From a checkpoint of a small transformer trained on Wikipedia.
Size: 4 heads of 32, MLP 512 tanh GELU, 2.21M parameters.
Architecture: LayerNorm before each block, learned positions, untied embeddings.
Each number is 128 + 24 x the weight over the matrix's rms, rounded and kept within 0 to 255. Layers, rows and columns count from 0. Numbers have three digits each.

# layer 7 MLP down (transposed), 512x128, rms 0.143, rows 190-244, columns 0-127
120119139095124107123142151104108130101143142082129166123177110146112198130115119116127093134087149163113130172055125134093131129124134118141122130176148141133156124137112061109109132062159104149133098111172115124128141141110149120125124115156096165123089141153140118108132095145099121113117098132138132131154111078141141099136152132137161182180182108126153114106187133144113137124121
106131122144105137164143116113138110116084133131143115125115134129127119131137148127128156123129108163106139156189103130105122147122121123156106143145106126173161133171090149132158112129082072106117129138102167146142122111117142134128150121129140127101123150146106149098099140128135117101119097155135144124119112128107180144105142113132145156115111102153107104139135116107137147126108
128123084139142104136121109146147130105171128136121117148135120136103120140193159127163119104151100130137094169076093115101159116186142133154109090161099107110150146149128158089097164153147092144132192129147143132101152136095128147127123180135093145088099124156120147179113047147115071131101132142140116090143122107144157122087122124101107116161127125144123143149087108120131114133129
178157157134124143149133150093139122101140143135104141118115175105127166129107130105140075138134147177130106170131117092125120138116068146107107128210102181155110096107120098104120133116115104104124119131120135134099140127105172128097185153141139137083120123137106121105108163140098135123106108129082171119140119146125138134148095095142160164106119156158110118167123134148110153135103
111123124121111103090146147131121099146171100168134108084132135128133162095101084146110094144120149097155130140109140131109082132138134163154187103068144089114142104103121121117149140111152179134105106175164183162138138123141107121162139115111108142145102134098105136147132084148147112162121157137155109180114159155126113100113117137078101121138181079126132164096106119171134158126079
127126071098124140098123124117053139101123138157131152172128127130102114140072081123130123129086155134161101102134129138085140157110149124102181088122109099140124144092178186121111104151214083147114145132154100149175114121144082101132150146119093176134142148153141077136116096145116081137182229124160180139124165114173173133142107122103171135130118158104099068142127054079128150143123
140086142110120109139148146087127163127114129119114090162129133099149102133088131126087144095125127124146072120139140123128136151127087109176127087101112117132091149142179126116106169115136123107097128157113145131129124108152131172141125135137162147122145142125166146156160101132108105129140146139155113079104145123118150138126133140127142136143094145117188125102164131085134156130118
105141157078134119122102162073105115095120164129097142113101119107148121128107111131089155077109160152108149141153109143099145127123160103130139137168118115139108112094168094122140135072140132139138134151105142141130128131132144136147124133109148149121114133097163154147164116147135103083105128090155116137138134141154111127124145145086116167121142130162155145092160147099149131142109
136142096137129148137151121133137153135118103131149118131104156145110128123112107108145125150126130145117097107117132123119071116079127109127165121164149137123149148174168151095184129125130120087123135133126138147159157095127095136119138118136132082102169127116133108132111099145119128111114130114096150126097139162091128142155157133117141090121164141133094134156111122127152101135106
109132140081099132100092103176122125137178155119143139119145103144128123128114143098113156130113179107161118124104175140126107177134169137136114135118086150080153134142168142048122156101116123113090107109136128126146128074111124132126121125123113146152131124158112148149103134100121127154136155180170158153114129129148134124161153110119090123136137128151090122132104134104108133107131
106112145106185155128124051146135125138138157151068137181133100125152129160157086152146126107131119102130146131148114119129137119117109092125109120141124166181130140128145137099129093178107156176135134134079098100162128128088107119120146137107137102089121146150109096127139133146137126125125164098089118152115137147121142158131108154102129116102150174136095142121102137161123123135141
147146109148122117153098124121125115121143123128127159153116118124154125110118123085109135114113113155137150159141121135108116137143141147098139146100119144155107139155133140160117128105149143141102162136104144154128080152141110124139111142109110127105133115095129125098140185156081169148121186107140146123093170126158125107122152111107140063139133127100161124100133127115122160114097
129113133144122114101128138111094163102183093154148159089139106125130111099120048143122132132098153169125091120126154127096117106148173107129099128120167179113150147167125117123114140110124120110146125101149183159163130144143137110156123131107133121133139187126118162141085077182121075177134122091130102138144127149093095115156134119136134130129144128119124096099122107096104139120162
139103135095121097059111129097115145138072165135090116150100128122166154133154104147149148138175109123119089144169105164142115128140119094108112164162173106133119141152136131105077145138107100161107146093125068140103104170116115072121065164118134128107174098182173161146145126131078101147119061112110114151113111158122137141112126115168178115128129130181125157124144160124100165167135
119143121173147098128161161142107122162096175096114117135165138143093109147135082136100132135109129144152133116140134117173142133109102134105086153150115167168127099142089077160125120117150145170149100118115111132116093148093147134108104113132104156082139157117116156113092142137154120131157126088105136130146130175116123095134116112157148131131092135141126143143182128131127079145111
116159131157129127172123152102112128118162151132146146135112093109135132145111093088092129123142162173138129084008141134130130147119110141146187098137118125097108123130108141147143136135127151105119140146112162152126117145130123120100119136141099127095132139130124186105120133106120136123137111155107116123121103124141147126131130144126128142127110129138118143101141141116140169113104
122102161120120131107133133107139132144180128144139088141163144127135117127132110123110151086111152138139142122073093130105092110123121120101139115152100160107185141162124127097099156134117125134064139097142113121159145124119115109144120132158125152141146120109142059133148119142099151181140142201123116118111119134143147152114144120122090147097082112170137113149144139125111125127102
112178110129149154125139133089165111174092145135107126105113171110122120118135145156118145097098160113132130156156101117140131132111115139119175106134142111140128134148109171141128081156100113132137148130080088144132095108154147126110150139132140135110124133114104128095138139117113143116092125141157110140109145118130103157106127123133124174139084136137147130154144139110157114116152
120145138168110137129169121079065135142130137057112124102127143144121105104116119145184113137114105083123162088109127154096118121152069135172087145137193086143142116133119140139146128138154123121129083133150120131140100158094148143131111070160097121138143133088094179129105082136130117155143151125111121128148126153155113096158143133170121155099082144180115126105158124183094126138175
109108130099171104122108154134132157151117128109118121141117123158109149101148123135125096146155152100130142130199149184135124139061140119110140118171113108149143144134152135149132108110089107141133138111084112125124127152140124117116118082116136135137124122120118119114146153084117159106176093159139129118114131156154113105143127100144152127109103133143133132101107121149116114140148
165115138143080139137110106109134120142186131169082120144146106136135119135103095105129117132145143139148144152128159138134101119130112109165130110099124115109127112142135134147094130089172150116133106158129177106098138143139120105143160098112130131114124131123137075127108133132137162129166129121136159127091146167125142121157129130107144106122087113131157112138099144134083150106115
095131122131089142106149133104157142140094117130113141163124112125121122137147141142149151106102159129167132168109136124141120112137147079186108138136127143149144131107141154109105112113110114134109135117110147153115112128116147128127096130120156136152131120168130119103145118143110128107124137144142123147135116129131116161138104123133117170145119123166116122129130089126092113167076
124084142081146130106155147069150087110141134092093096140070179077194126122103090108141117136115095063126145100119103151122134173126101113068153187101153088154117109133230122142154119153119093139112130164171173092137139132166129112156151125113146118202171155169104160129184147120134085092112154092149118097154135107141067083128122151124143164133101115150098109216130146115136143102140
133179100140151102127087150151127099113126148123089086125089116123142123127108086108120171143102155142121176120110147125133101134099125148137166121118109163119138118110165084144135127155166110125120100138137124144109111146133123128128108131157150126108106127128138175171101119121122106142147151123084112112163127135154145156118159128153109128093106126123179128150108115103082143140167
167117114108119164150136142077108131189159092076153083122114105123173201134122114125062128136119178116147084074113117075154136103147105091136084163141099130130113145118165120138110174130091135115063139132128169146183092075120115139167123086138124100104130127123123129148170159117155158173135152146136146112125136153099119133112123127131118149137069133123130147114136177159145113120081
137103139139126163164139125128128120087121105065080096155132136154149120126149154151181102122106090111125194140069157146133133131129122154109147131105137122112127140143124162122108133153134120123138119139093129114165129147118114123163125060169155099125119141151128133140138108109104151161106119114133161090108152136140115153133138111117079115122133163138120110130097120171135123156107
140133118105151117146180122119133138132100115000119150138146102131140129127146144115155128125143124139135161110062127141116135126140131109119129102122154116140132149120172149131132128129107118107142117119129154129116167106122141129124115140112141149119124150144151121099116112142138146119130118129092140120121138121150147128123135142153107111101121115144126156119123135120151117113120
096129104113123141160175136092119123154119110050115097122112157147120095103131151190129107152148148110180110114069136141145165118130122111105133112141159143102109146152133147138124101123129121180130128137123169146139129076115152128132154150140114134111167164108157142090102137122142127127125112100104122123082141119120097147130123112114104141120101143152159124108120132154110119151142
104157135139115138115152130151141142142153117140126111132075122121146088133141135148137107100126121123110114164120136111145104213162135160139109135120103105116132146132102128110118102104144148139131117145172121115070133145117118136133121101145148109126168178129144104134123114158103124165087096157176120110147138122114140132150085156120100105096128128129111167112112157120118146111100
162118132133168095099157124129111138133138189187082128150124164152159150134121151130131058128100167148143110147145127103093163155125134149102141161141091111079105182104114099110115124132156164116132104138145114138136099161118142178106119130138102109116085080113159085168147138084083136131117133144103089127112123122145109131156121123143134085105150145178141105120152129126122093146118
176112126107121170154151143133104129162119090074146118155109111144137111186157090152106127093091168092131139087114145125110123124108103174119158141097100114124148128134132160140142112112148105126143153151120114137101133104110151177124112103119116140130121092139143105133092153156119145160150114148095132151121106109190137084120147132139131162125137112120154127166119142107102109144096
152122166143146119151119138178099118146134138113106117101155117094075153129122111143150129142105136158126126112036127101139155111140119142138165138116176134111101119125099150118130122134109136107121109138120143187129099124085148147125111173156114113138095125151170122098146126163132094158124148154122142148115115154124088093095135131140131117122135110147143119089104156137118095100143
151139097119078145148132127151141124113103106127102155128167086152116145129175144145126158157121127115136127131156068084126135098145112132123165086145153129130175114148114172124102122136117099119159143086147147107190085177127126130177143094140085141074112082104174065093155151148150123093155096172141123110149117120091109132168138101081134116157181116123162090105120113138119124111145
173131101106146113127152144135167154100101118122119103102144139147132143098133083168156142162113101150091094140165108139144144094116094194146088129121182112106099144155126085135142163077179125130087123097156133127152093140168127122114124083100111119148179131141146119137043128126120105118111164136120086137097091181108148130131069142111132151110185116164158117108143137158154105091112
119095186148096110135109152166172116136111117098146127134161164146128103136117161113113099105122102150141102130099120172132130134126099167126169138125094111133132119075106110130119151124146081136121089117130159173114110106132148159134097114117110137183139156136144115104171163118175141125159146136148125132130140113165075132145087091083148116115101101119087140128121122128154113140161
113140127118143140149091136129144127103146126113143145159115160126134156104179140148149148137118122136092095112100106162128113090145125098146144117131134124154153126119174121152138141110134148127173090124104136070081087146156070146119157105128150103147144124130120090081143139149145143125145107102133110136148159148114090140141170110100108124126126081117114172099147110144157119130113
127135110116158153106152134096126139113146180157133105111127129114122120146118148112107114126142148129137106133088138128128112141119104129139103117121066140125127150129142157110128145151110151135107131140134133171122110141141114130119156149142121101124109121095131149154084137125147122157103109075124100151153139123123142112149122113100127139139123144160140108121116116128127122134116
124110115132124115116123157144104123098115146134101159118154097118127116136103110132153119136113177129145148146122123124107190098055138154146147121115084108142084103100117117133095177145152134143173140083124149088096147142165092106119104130109163119141150078126100159128164081098180130128185095133096136125104156092161165137128110116102180146122169131118111138166160117092136156106135
127148153115149119137176128132125165179093167101123094081115154097105164108088114124113098145140135157121081110080170137151090086140102117143100141147116124103127133093129093127168135117140152069107105141183148177139139099125148119152139082145153160120135083126154178116099101096121125140120104136117112122148112126058132114191132105175143144173126121140152126137131130097085172150129
170124099114136123078085149162148138192135148141128096110124151090133120111102108132135134150106174111102130136120144135131150125107135130137116121069131115137151128097113161063115105093161134150156149125126146136151105141137113124120143102137154131151112082111125108111140149116132192141133128136112118143188149164113147111158054113113124130156171115091100150147107126102100157151141
144161124163139102167121124112134134135142133144152119135147096120096104114108102112115098184120163138146127109145120155117117090113095157132074139117096117153097145103165095118107115127130136134098141126121154113173183124142108136131170095089120151153149131103104161080120110114168157148172181108134095142109135131116131123143168169143102109100133118111099129142116086181094108139123
138149095153145129088064104096075102128134111112130141122104123093142160094131139141127197129093145116084058140164151146104153114135121126092161129121161112077112132133143152198158122137126126143191186080137134168079107049149122140142097140123114135145166213103136100129152144125142165096164112075175113139084123104120126167149199144116173153069145110117120114132134121087097142117100
119144129131148109144135120166122123095078138099125163158108115145106145127148143173155121126122178137110139147163153180135130124118095173159150141111121128108141117123099141128099111138143120147131128126121100113157110131115123124110144115064143138144114155128098124115156121139125133120169126139132120114157161103109123095110089130150088128104155110122100120146145111164113122109103
132134145116114100094100134105149120099177124215129129117145094100138115126152116128132124139150158128165110183139155151103114116114134109147102131120089108131136124074100173136126116132155136163159141098117136135161105139122089138158147141107126143154107101126119087135137141141142105113130101139082135145126111128094140148168112139113136141136145119087135110146111134195119098106164
130134077103122123143132146144139127164147160067113068182130128108159110108114172146057148136139116126138089071012132161104128163137124172141159126037093081073123145144121130184130135126146184114105141089163152110114137127115068174122147077174112111177164172133162114132138116115143108102165135116135146085136141081143168082107135149140140140111162138162117106130128139103088135164129
112134129135138153137145174176135126149123151102143123109100112139097134139072066082113084137135138179138096128158158134139109111126130111125153115124131128155128134097127145120102118083122121132152086189074136157132112127137109159155163124171103133139140098121140134056102151121136087132163123127166125108167113181160122181117096068150117132130104122120161124125118137136107150135154
145154129128124141143120135049119119132165104100127163164102116145112106129151125136124125112119140151117121100078141155139139135140095120141118154123133153112114127158146143163104111146178136130168145163080122153133109128135122099134117097128151126080116146138164118106102100126139148163083094136127114108135134106137147149152151120121175128116105149131158109104120112109107136108124
112124102129111117139141115109098207095136125116111131106166113150115108105133148105148142135134102136113135095100116144125115134124113089146105192125124126171121122121137160137091143147115143109115114187122111160132135118128156137096098153165178098110131112123116092123152093125156140122124158124143095147125131105148137114065122081154135102124122173097151136140147159182147136163099
130100143158131084125127108171122141124107149156142150159166157139102159152135125157098122143144101094112146116129127103107137166107101174130110137141164158147125142163109106149104133146132145122155139101139115091102124128082139145116145147115082135097084125146112126147105166101091140103117113112104103174149126105128146117077110136139112117136156163088130107116164169096128139127132
124144130120182151142174135135139174149078135091138085123074161133094094146181131085110094117086132082102149142145166203111132078138146132117155154131116154083148151126179134129098129155143105132145114143081125113127136154160069109104132119090136151119155161150109071094156157175147145134081139139128137116106134088147132172111146139133129152116096134112132115094124106115151137110123
139120167138143108134135085140123103136120118168176140081131162108125141100102132127123117103134142144133139101165129108176150149114124084139149115123097131134103149144137136107134138138138124148110146135159148126131127130078121133151120112090144148078132131099098159110119156127101112128080127137144120121141132177137137103166134075117149144112162087128128167138112129121157119101116
137101159133121096135123082162132155120165126156138110060173173127149134127125105112144141110127169108157093130124109127126102086136103161142133108124123083148138146076104139104076137094149131122102138151149133155129162140120124122135149120118135082137091120108132135130135147127136115118140127119141127129166147176110097083161120129091084129114157165139106127110124170190107181133118
134165107099133132171125115149122127131097121000149117143087088130137136131129159144155105139125089127130083133049152088128146117136091151132137145103136138118170131140127112156129169158160145119135133116128139099144130139119098149146099114137138136136118192133128130141103124103138157162141138120127128093108157118139124127141156104131092119133120163122124132128111130166101145144114
104121137102129125095070144135115115072150132111104112161124101140100131161104082115137160106125141128163148147095159085087074164102149122204146149142104096164122149111080124124110153120146173113112098073119138149132159092096106145114130140185133125112120136115176134145098133108131117137104142178144104158153122064134160151116120166136122124129145148103184176115159108142112142168110
153079125126182112115105146140147098114101149165114121126171121169109173126114130099098117108147162146049103145143112079101107120186137105159161159157133136112087147117137116109087119107140138146155115075135115086062132099110122175129137152112161146105103123114132188201100111152107162180151118095113114078132130115135106149149111127157142146148122135139089142121097156140156134118172
# layer 7 MLP up, 512x128, rms 0.148, rows 191-244, columns 0-127
125119120064125118100118116097124130170118116119126099137094126110107128124140127129132126123168078140098116127130128130129171128160154151156147136109160126135094123147119087131149153157138149119135114143138098135123110161157117143122133114107112183141133122123118111111132127153103118140143122111082124175149123099112126156148147124173121153116132157121106129128110110152136140185117
122129118116180162108132151135099146105144093127135140148093135118104159125146126133132122114127147110123123110148096114152137101102147135133127181128100084092111132082089138166080159121143164098173166166119132125137161145162145117139140110118136135100128084105091075159125123124115124133146127171142115125146134113087130146130121123124081141083151150108162094125079146101155190188141
075123111123140180121110127158151136116140155147108110153100130143072055110166117150133079119117117127121150140129136088147154111114145135107147151144141121108107116127069113113139087181133156135146130132136109114127137137164160105126067106138079110129162118140140145096162117162094149117157119161089140157122118069110161165122120198110142149130152109127139140135143098125124140115143
124111157086142126115107095170140143148161100158137140109054140078130105121104109147166181179144120134125111115133157075110099167107149111089136149116106164088154129120119136106108156123127117121169093142120136051067143128129114162115117149143108128100156122182099127107109157111104110143171151135150158112114092116104125126159104169123141133106107135163141082130150124132133166150128
115115114123132136133090130160096089109132121147171090130116142166110139176121130187119164139115120121103136151161138111114168165112147119097156117133097136109123068100165100123122061147138110118123174151124136063080135147150106103152180159151116197152114131141115097109109128139157102147108092166166151099114148109118153158103059144170172115113089140153103069098108115115148104152144
134153157132156184103131151118147095146091111113124138139087147112078116128172155139114089127200121132120131094107118118164121112115128140108099176123151136124139122114102136151138144152127112103145118086146083128099121114126115152111113126156085142112176097134130107123137146169112163096120124116149170136139113123098133184136117124170181148107176130128093097151097109128133105145099
108124132129132166159131178108152145132135129127165148112132134138114100105068150141123080108152147096137128135142130162105174111144138158125133149129143131135141100097095117139163160108116138109134127091128113102117151144130148105111128099128099143107180126119108122165200162121093140115071114135114110135155122097133102124164149134125165160124130148174111101119144080150140148116132
118153142092149157138058139133133104134093156121109110146106134113091124105145133128151140107135117133100161121139151088134138108099155158139144130126125122089090167123152107128099119100149119122151097135136133067130129131136131134108160150201110160130118095107148099135116118156152155099135120135145150157104147131116128132150086125101103141135149124132161149132113129138171133165121
085101138124110137135132125099142110095103147143126099126119134103123101136148120111153103135138140091139142133141113126134134140133146122088135151135101113130164106119080121128174217129137143138103134114139103121121159143091137153122138137140093120172124125126095145113170130092138108123158114164080159130142103106138157145175119192168127117134109116115126174107092119124138119119141
106119140132126120119132147112153118132148117123162136119099135115112117103123168093146159129147126134077161107133176102151087108134156145135127126119140124133117082111063150127138132150163140120124118139129089116129112136135142112141107169178109115114102132143094156147147093088109138121150101142090125124137103097152165186123128140204147139140164152128118119123150102094095106134172
095100091084146153171137143191173126138121150146172107120082106155078108135105142131118120170167143134122112132148106102153148126137136100139164112142112093083143114112153109149139120125072109104129152090138137139100119120095105137062132131156109111122162105130138143123134146142148145130103105109153166107141126184148112134127124162141095132123149116131135124131106102133153132108152
098122100137137147107122146130126115171118119149107090156162123117128119155127123133118100154170065134101115119141158140088172115141131127110108132130150117107096177143099081119095162152128113139112091124161121124100111161082141144102074128176127144112125094154144124081146115135130126149100133185118168136149095116142171141156062116103136144125127143146102119117141141142118132206144
126096108146169170126092122087153106136144189139119131095133113118073096067136121155161156140119115125119104149180121108134150127105151138126146109119093110102146111120136132117097091145083123096126105077094130110148147111135166122161130110121095139130098102108085120136120144122114102163129138121166176120117155113165125120116147160105165171155137113147145111126048197083189108165201
133118144118165130153111193134137120142106148126160130107129171139099182150131148152126137148121130115115136126172138112110192099136147172073133105136107101097152120105130119114136112096135119143059102145120132148090116120157159108099092121141118135146122144117097110156125120175114105105114114128101122135145099142105089107176161122144106108098138113146138109072126160144119094112154
139079161153134129116122121161088089097127145134124121113140117096154123120156105116140124137118136077101142118124132140062132151130131125121153121115141108083125104149132134161097121142164128137139138103123154115147109101120130110134142123120102128134166123108127163144156150140156110148156116110130128122167126116072124132113121089130143109132111165135131083131138160065143144130149
112165096145131165127144075138153150168126112139137146147169180118102155140134163163157146131114122107136124085163088131130135122132141124100145168124143114125125089112099122122151128112159131122153126158124162097094123158116113113066127155145079152129148125139106098139139129106091153126134143134120128114187129110090137132129093138115116096108141128090129112127136099072100121186141
126119104134141140147151168119119149117112137132153131117121116124102137153135112146165145123166118140126142112154137127071094154111116131078137097124096082140158139145083129131173122175149130096141119140127152104126161125099139113115150129127109120149110136128107087159135123126119104154158090133101120119125085141124119145143126119118107112124144156147157138129119129132124156128117
106122111151185161174114119130150145138112104120148123111119159105159132099145161140149155135144117119146109107165120105089185179146183152081122141135109085109096124120133135141085113111132160109100105155120100068130146109102089095121073106157132136123121130137093137136157091148125122098137128116131114106148098118109134144131108140142111153103099166130140113111105184144151120119141
140098148102153126141149139163096106074120130181129142142123137119147125102173169138148125143124113156043113112132149108066136116139138185130105095129139116131121118126143134158143121133151104112142119152140128072084122160102112071172119127124150135119136124113136119131119109170122108147137130128143107134140125138095138095135137120116114089097133126151156097136123133114114134135117
129078130124118165067067117111131097130134116134112129106146119115086074089183139138149137122147142141141163148147129136152178152131164150101140142134125124165120146109094109140111105147134139118136159097110113110137129186158150152175137114132097138129151102130133104164138119149142136136113069129142146121091094113103117127164161142120125141139100131086116098130117149113140113106149
130117092154128109156119159154118133130121124126135128139079115104121127127099114121124115116125118124136138123144118118101115145138139101091138115124141090159141130117112108109175140105155168119115134114172117113094073143140085114135110119150149131178137127120120124145171121132094141127162104129111135096150125152099137179163146117158114129109142148103121157104137133144129136128140
107100107046140150114133102161124117103169112157149138135118127136122120086162097210132083170111100131116148127141086114142169115093156106110132128155096152084138150112152115143149105178127101094132131132127112123126132127114118129110136111187127158170178112162125125135173135107140117135145141097138150107135121047090150144113105166169085098089083175143052086102175141134167091161132
073138117125111151136124155099130160130131106142170160098099114079124093137120143123168140124172130123143128110119145105083143145115117143114123133107112145124137123144127139182126116118148135149107117137115146087135118169097153098163122138141116139158132127130115104106174129118127138151120101169196152122128104069086113162141139128128162074098124105120125091108106124120126159139130
128115121120124150123120084103098129123116119143161113135130141114117139050127175160132130136104141139135153129146119107137185098080141086107133181145175142098139127143097113134107112097112104111166176108085152127142147110098154138095089118167124131138124113120109135110166138128156164104166125109162106165149086070078136108130067163161147148087123110139133114121114177116111163203081
127088142119143159132066130150134138126104118117117129147162160118117087121132135170125130114142093131072136158136142114111160137135131129068143098142139146134124130109141079167141107131153126078131087113109079131139178117118124145132164133142104107138178099111133109126143101176116138118124113140094157162154130123098174120154134097166099161104162148164122075154125155115141119120094
125119146108144153125157157146147160088115112110135140082119107109083153101146158099112129102099143095113168106153122115139119124145141140093139127170119101117123130100132094124102116106119127140156179140148132130141117107101116155106103157155124097158129127118110115140128111121133124121145126153143128169125079105164173145129111131128139130116156157097107124107154176151139098158130
147135156138171124150113176150126148097082184118129115106089165134110136142118166138153137174113148156105128148153135106131160162129141130130123107097103114119111148104133093133169110109128110070139140120107106103081153171109069106116146134148148114133147133108091091121141111110142158126133115109106086132123146134122124137135112133134141146073146119124145146127136155135148151135133
130125143116126170120107138120135154096157132131128101121143109108086125140152112183209142144119100111140133118131103103119115121102147141101169148151106123090169114138136134172122160133116107132184135156116125150115143156138112168103072088097042139137141110093109125152121173111150137139131122145100152116136096122076122170137118135146139114109114138117125123110125124145130138121107
079115151132136128174133123164167150124117152157160126146148116118110111130087162170149151143137085118129100144157198110116155126103123162106126145130132147100121079147149103115118126139110123096093137095120145093104167138154136166131062099139135124083150112126090087098116130108138116109116116132120118119117100095109120140113156173145107107118158116152146149144093172155145125163142
049137158126142153138147154133105120127113102106188128134097138107089096057107152137142120129096097126095150143137061110149139164137125095083124168121104133123126153111165120113139149121139127138152160097138120126123153161126136124099130158165157100134134146154116118141150105117147147102137100155112096158128111146119151172132144139111106140126156091097068117138166118111140118156143
146092127088140145117124161154097106174151122171127093089120124075123126125112138113130136150129141172092158169149067134117126166101117119130151126131103112133199106116121137133133127148150117119123165095113110123116088143109136156130149163149096115175153128114125149148136155079137122097127093128139107142117094143076155108180105114115139110142117166118152110105153152098104092170113
132136129135147117066106136131149096171097124122132144092098152110094147117084146184113152105112099125119117105164109114149175159143192146105136118154083142140140100102117094160153083128114155115113143117099144124144117120092154137121133092143168154114122190149135120118157118082140137098124123124106115144131113091103134127156135153189146137094119162121148109095114117107123176155149
117111107147137185143093097105117132108131104122187144107117146088108151127108105170176116139149139118144127130158143114124163172153135151121148180126169142086173101144099135138107132120096137156114091084119140112129139151104113132120112120162090150102104083163062123112149188135100105162139120156121128099134077103123116105131140149147082114119095122166112150090133145173103126116174
127110073157112125157118132179114128110130148167118123134096117117158098142125135119182130138112107127125125126143106116084121131126138101127119118092146147110149113082097099147074134145164152089128155147104129065147120135107116131135133108149129134158120105115113112161139135137104107142153119104129153154142055127082170107160179138147109153090171165159159150123112146110143110133080
150072132120127104096126145095086115088115148133097147141121128100117128109102108118154117157121128133143111111161090096124134167139168146135129101148122072116157145099131127152086161149144143059122136101141127130111126122156160110126147135124093166150117111096122114150121147117137104146143136137142126165119117142132106185128137162141149129116139166086164146137098122096112165165129
118149099102144128111139107151117094151111101124129101109108170110116137119150159126123122120102098082114107146133114134109147125104129071137138156081114114120107122138138115159112110105135130142134175104131123120109154102140140128141110129153141163178118112092127153127120148146157141113139088144181118158150131147104122111112116143138152150141146143123135129101118167130125168154148
071127136132147135116103108085139135145097166130166127121127159139123118139191165141194085134104131119098149122156125124156155134154125107098127118120141102078198148129149120113179156186122124129118115082109117147119120167095128101151088153165109164110129122118074140106162118102135139121092107136099140136128115128145126142149151166161154123132096099134146139098102131153153135102131
116129119124188109110125092135139129163115110135138147129138133058125126105165130182127129144164127131108117060144117131167100163134172107072155148140120128106166107125132157092138134108112101131138126107160107119123115116123108150084114164129121107125152087162107112124160205161114177164135098123128116128138102125108110137090093176142125108150111110160123078126123130161113106102153
083140120102142110130111107114136126151051101137168161147131111141094111072159108162105162145180111157138130093163127131121189124103151139128126121144152117170152075139135115164146113138144106151078110147154126095102129142167135116107090147117131112152178123119119129125132119113130096104158129125136117113141070132130148142118157153109135137154097110156141095115111126157119122107104
128122127138121088150115151132125153090124130164142131092092120115119093107091143118154131164132175162139106112170099068123141127128139146107128131132138099127141127098146122120150158080120102153145106123099126113067108168111113160168108154126107154143103132099109109140104168134129090171116144118123112170169156123139173139128156146151123056117132127156119101099131117134134134148103
098146152156131145122090139141161092113109153149151134125117130094110112066072166148117127168155141181109151110158081089148161143152130153116099147145113093109171169122107172137108120148190149083154135052129078095084131124105146109090115143118116122150146101095155119142120142142123167112115122143084040157135152161138134151153124146119175144069159096137106104126136159085175100139099
098149139107115097144175159109097134125124152139141110103123116109120100143079168145128127134145097116130114130136112116067153182111116149158127137152109134128139089133149139115133142097114085081127154149094121100105127181127110153127153098136121132107146119125128129103110132104142126152121126126130152154113107113154175149110161160132107132110091132187126118112135154119118142156123
126113124128155115103112157133140089116130100160165098128119136098120137152109124122106164116099110106120155126136174102126139168109201139096109123145115092109172151109126137137104128133141081142143111112090100111122109129105113144137103162144159118108148129149126104163150136165112137118123107126145130146173131153126135154149165135116175129106132132127139096105100142074133117155133
064118111109133121158036108173125137142137125132163132106153124105101134105149163132136141145149130126126108128154129110113161162125140176104145156158106094113151100091084129114139190197161099129127104091190107066112123155093116122126172151185101117121151126129092155149129184106156123149120151112073161131100140070110172147103097162115132146148114093111086105107109169100086142154135
108148124179140144120116084155086140097155142161136112110184141090140138094082132108159149154140132104140141107140152102128107126091129125096125103133104092126120123123120124124147159149153136125114211131110138080081157127093150131114116143136094176128158127104147130105105123119129206097117106157152114146152155085098187126115163155157142112112147121084130148088169124101087160101164
074141130153134114151142089168080101146161111169148108116110114140099113111118156113153113165104123080101138151117105112119108131101157141128101128112092095116162144132100107096141143099142123139102136138151128110093147146129183118120118113136149140150148104098123156129110101129115139137158130137138116188115136081110126152126100138124131112145192152110127128097102134105149174151111
124123080140126170106155135192105112078133156130144116097142151132113132116116160132116093130144116106111172151125128110145104155113122120152107106157095141115143088133138073102158135140159128130125139129126126131141108129118084142136124135179166094126196123141118140155122143105120121079144131126150144147112083116098138151138101160125195137065114152159092116136131135132153126131097
130078143125158095130102101122082153136092153133150092119154147119116159134133115169106112118137137153135108145169143112119177146135153106137131129120135102113137156159121116166205102133113133107102124113098128103122067131139129103129137160161124139142108125100094073192162133146126154134133124104131139103160142154143081119122127140144111091135126122107134121106089101111130099173131
143092091078103174111108175126141122134128157162130091104110145146083064147143103148149141135184125105083121130147108133123113147140118075164108141092149120120100134126154055110181173083111134100118134117148138109121133158090086153114123183155127185115135099090120116127123124152148142127130124116167171149165132114122164111114128108190167109144149141161104105097147143096133106127156
131147103111116161148144136083104130099137140139140145144108141139110158117099143127125129137143181100112173115129103102140135119149146086136154149146121112153115112117103125116153146129140150074162167083123114142138068131138142156110129161162130137134121111146080069182154095112146144083148120114114154079127133114113150124125099122152147130105128142101160116127078141102114128133137
138127162146137135088134145139133138076095118141104140125118150167080079125096131132160106094091097139095155106145119134131176089155167152102128133180148115094177120093169104144104109142103148105114124096134114120110094160146119131127133145162088169157133141079098123137118118128123117139108143143121113152137129156119126161152119132177148140092161152174116091119130124159144123146120
106151108146152130130088163190068141134124085120151134142092112084123154131145150121132112129141129126123109106134168118104131142069142156086124141131097101133144106104117150138089160136158132120079131128131108120091118152142079145131067128165128120099173141135101163186117167118117155158143120144117164140122105117146146140131120106163085172176145155108144097127106149145110156169116
139132117134107125085107091101121092118087107140092101144141153114116131041165106122145105119170116130091122154151157116138154148136146140096142172105126134133091107133125128137142110180138065128138114152150110109145071194116148144117133115162104131133097088142113140121096086154158113150121096149139142157152075101098150129131150109128150140135153154116136112137129134087102159164152
081118098134157129144112112082091093129130131138160050131117122129142148117149080116129174185121101093084134095146147114122167168091145157113153146118096118095115131147086141146138105189123127124128148175144118140121139121160055121141089118116112147149148112116117117127102131161116140127158143173174130106141104093111094085167158124156155112165140133088149097089121109128172157144138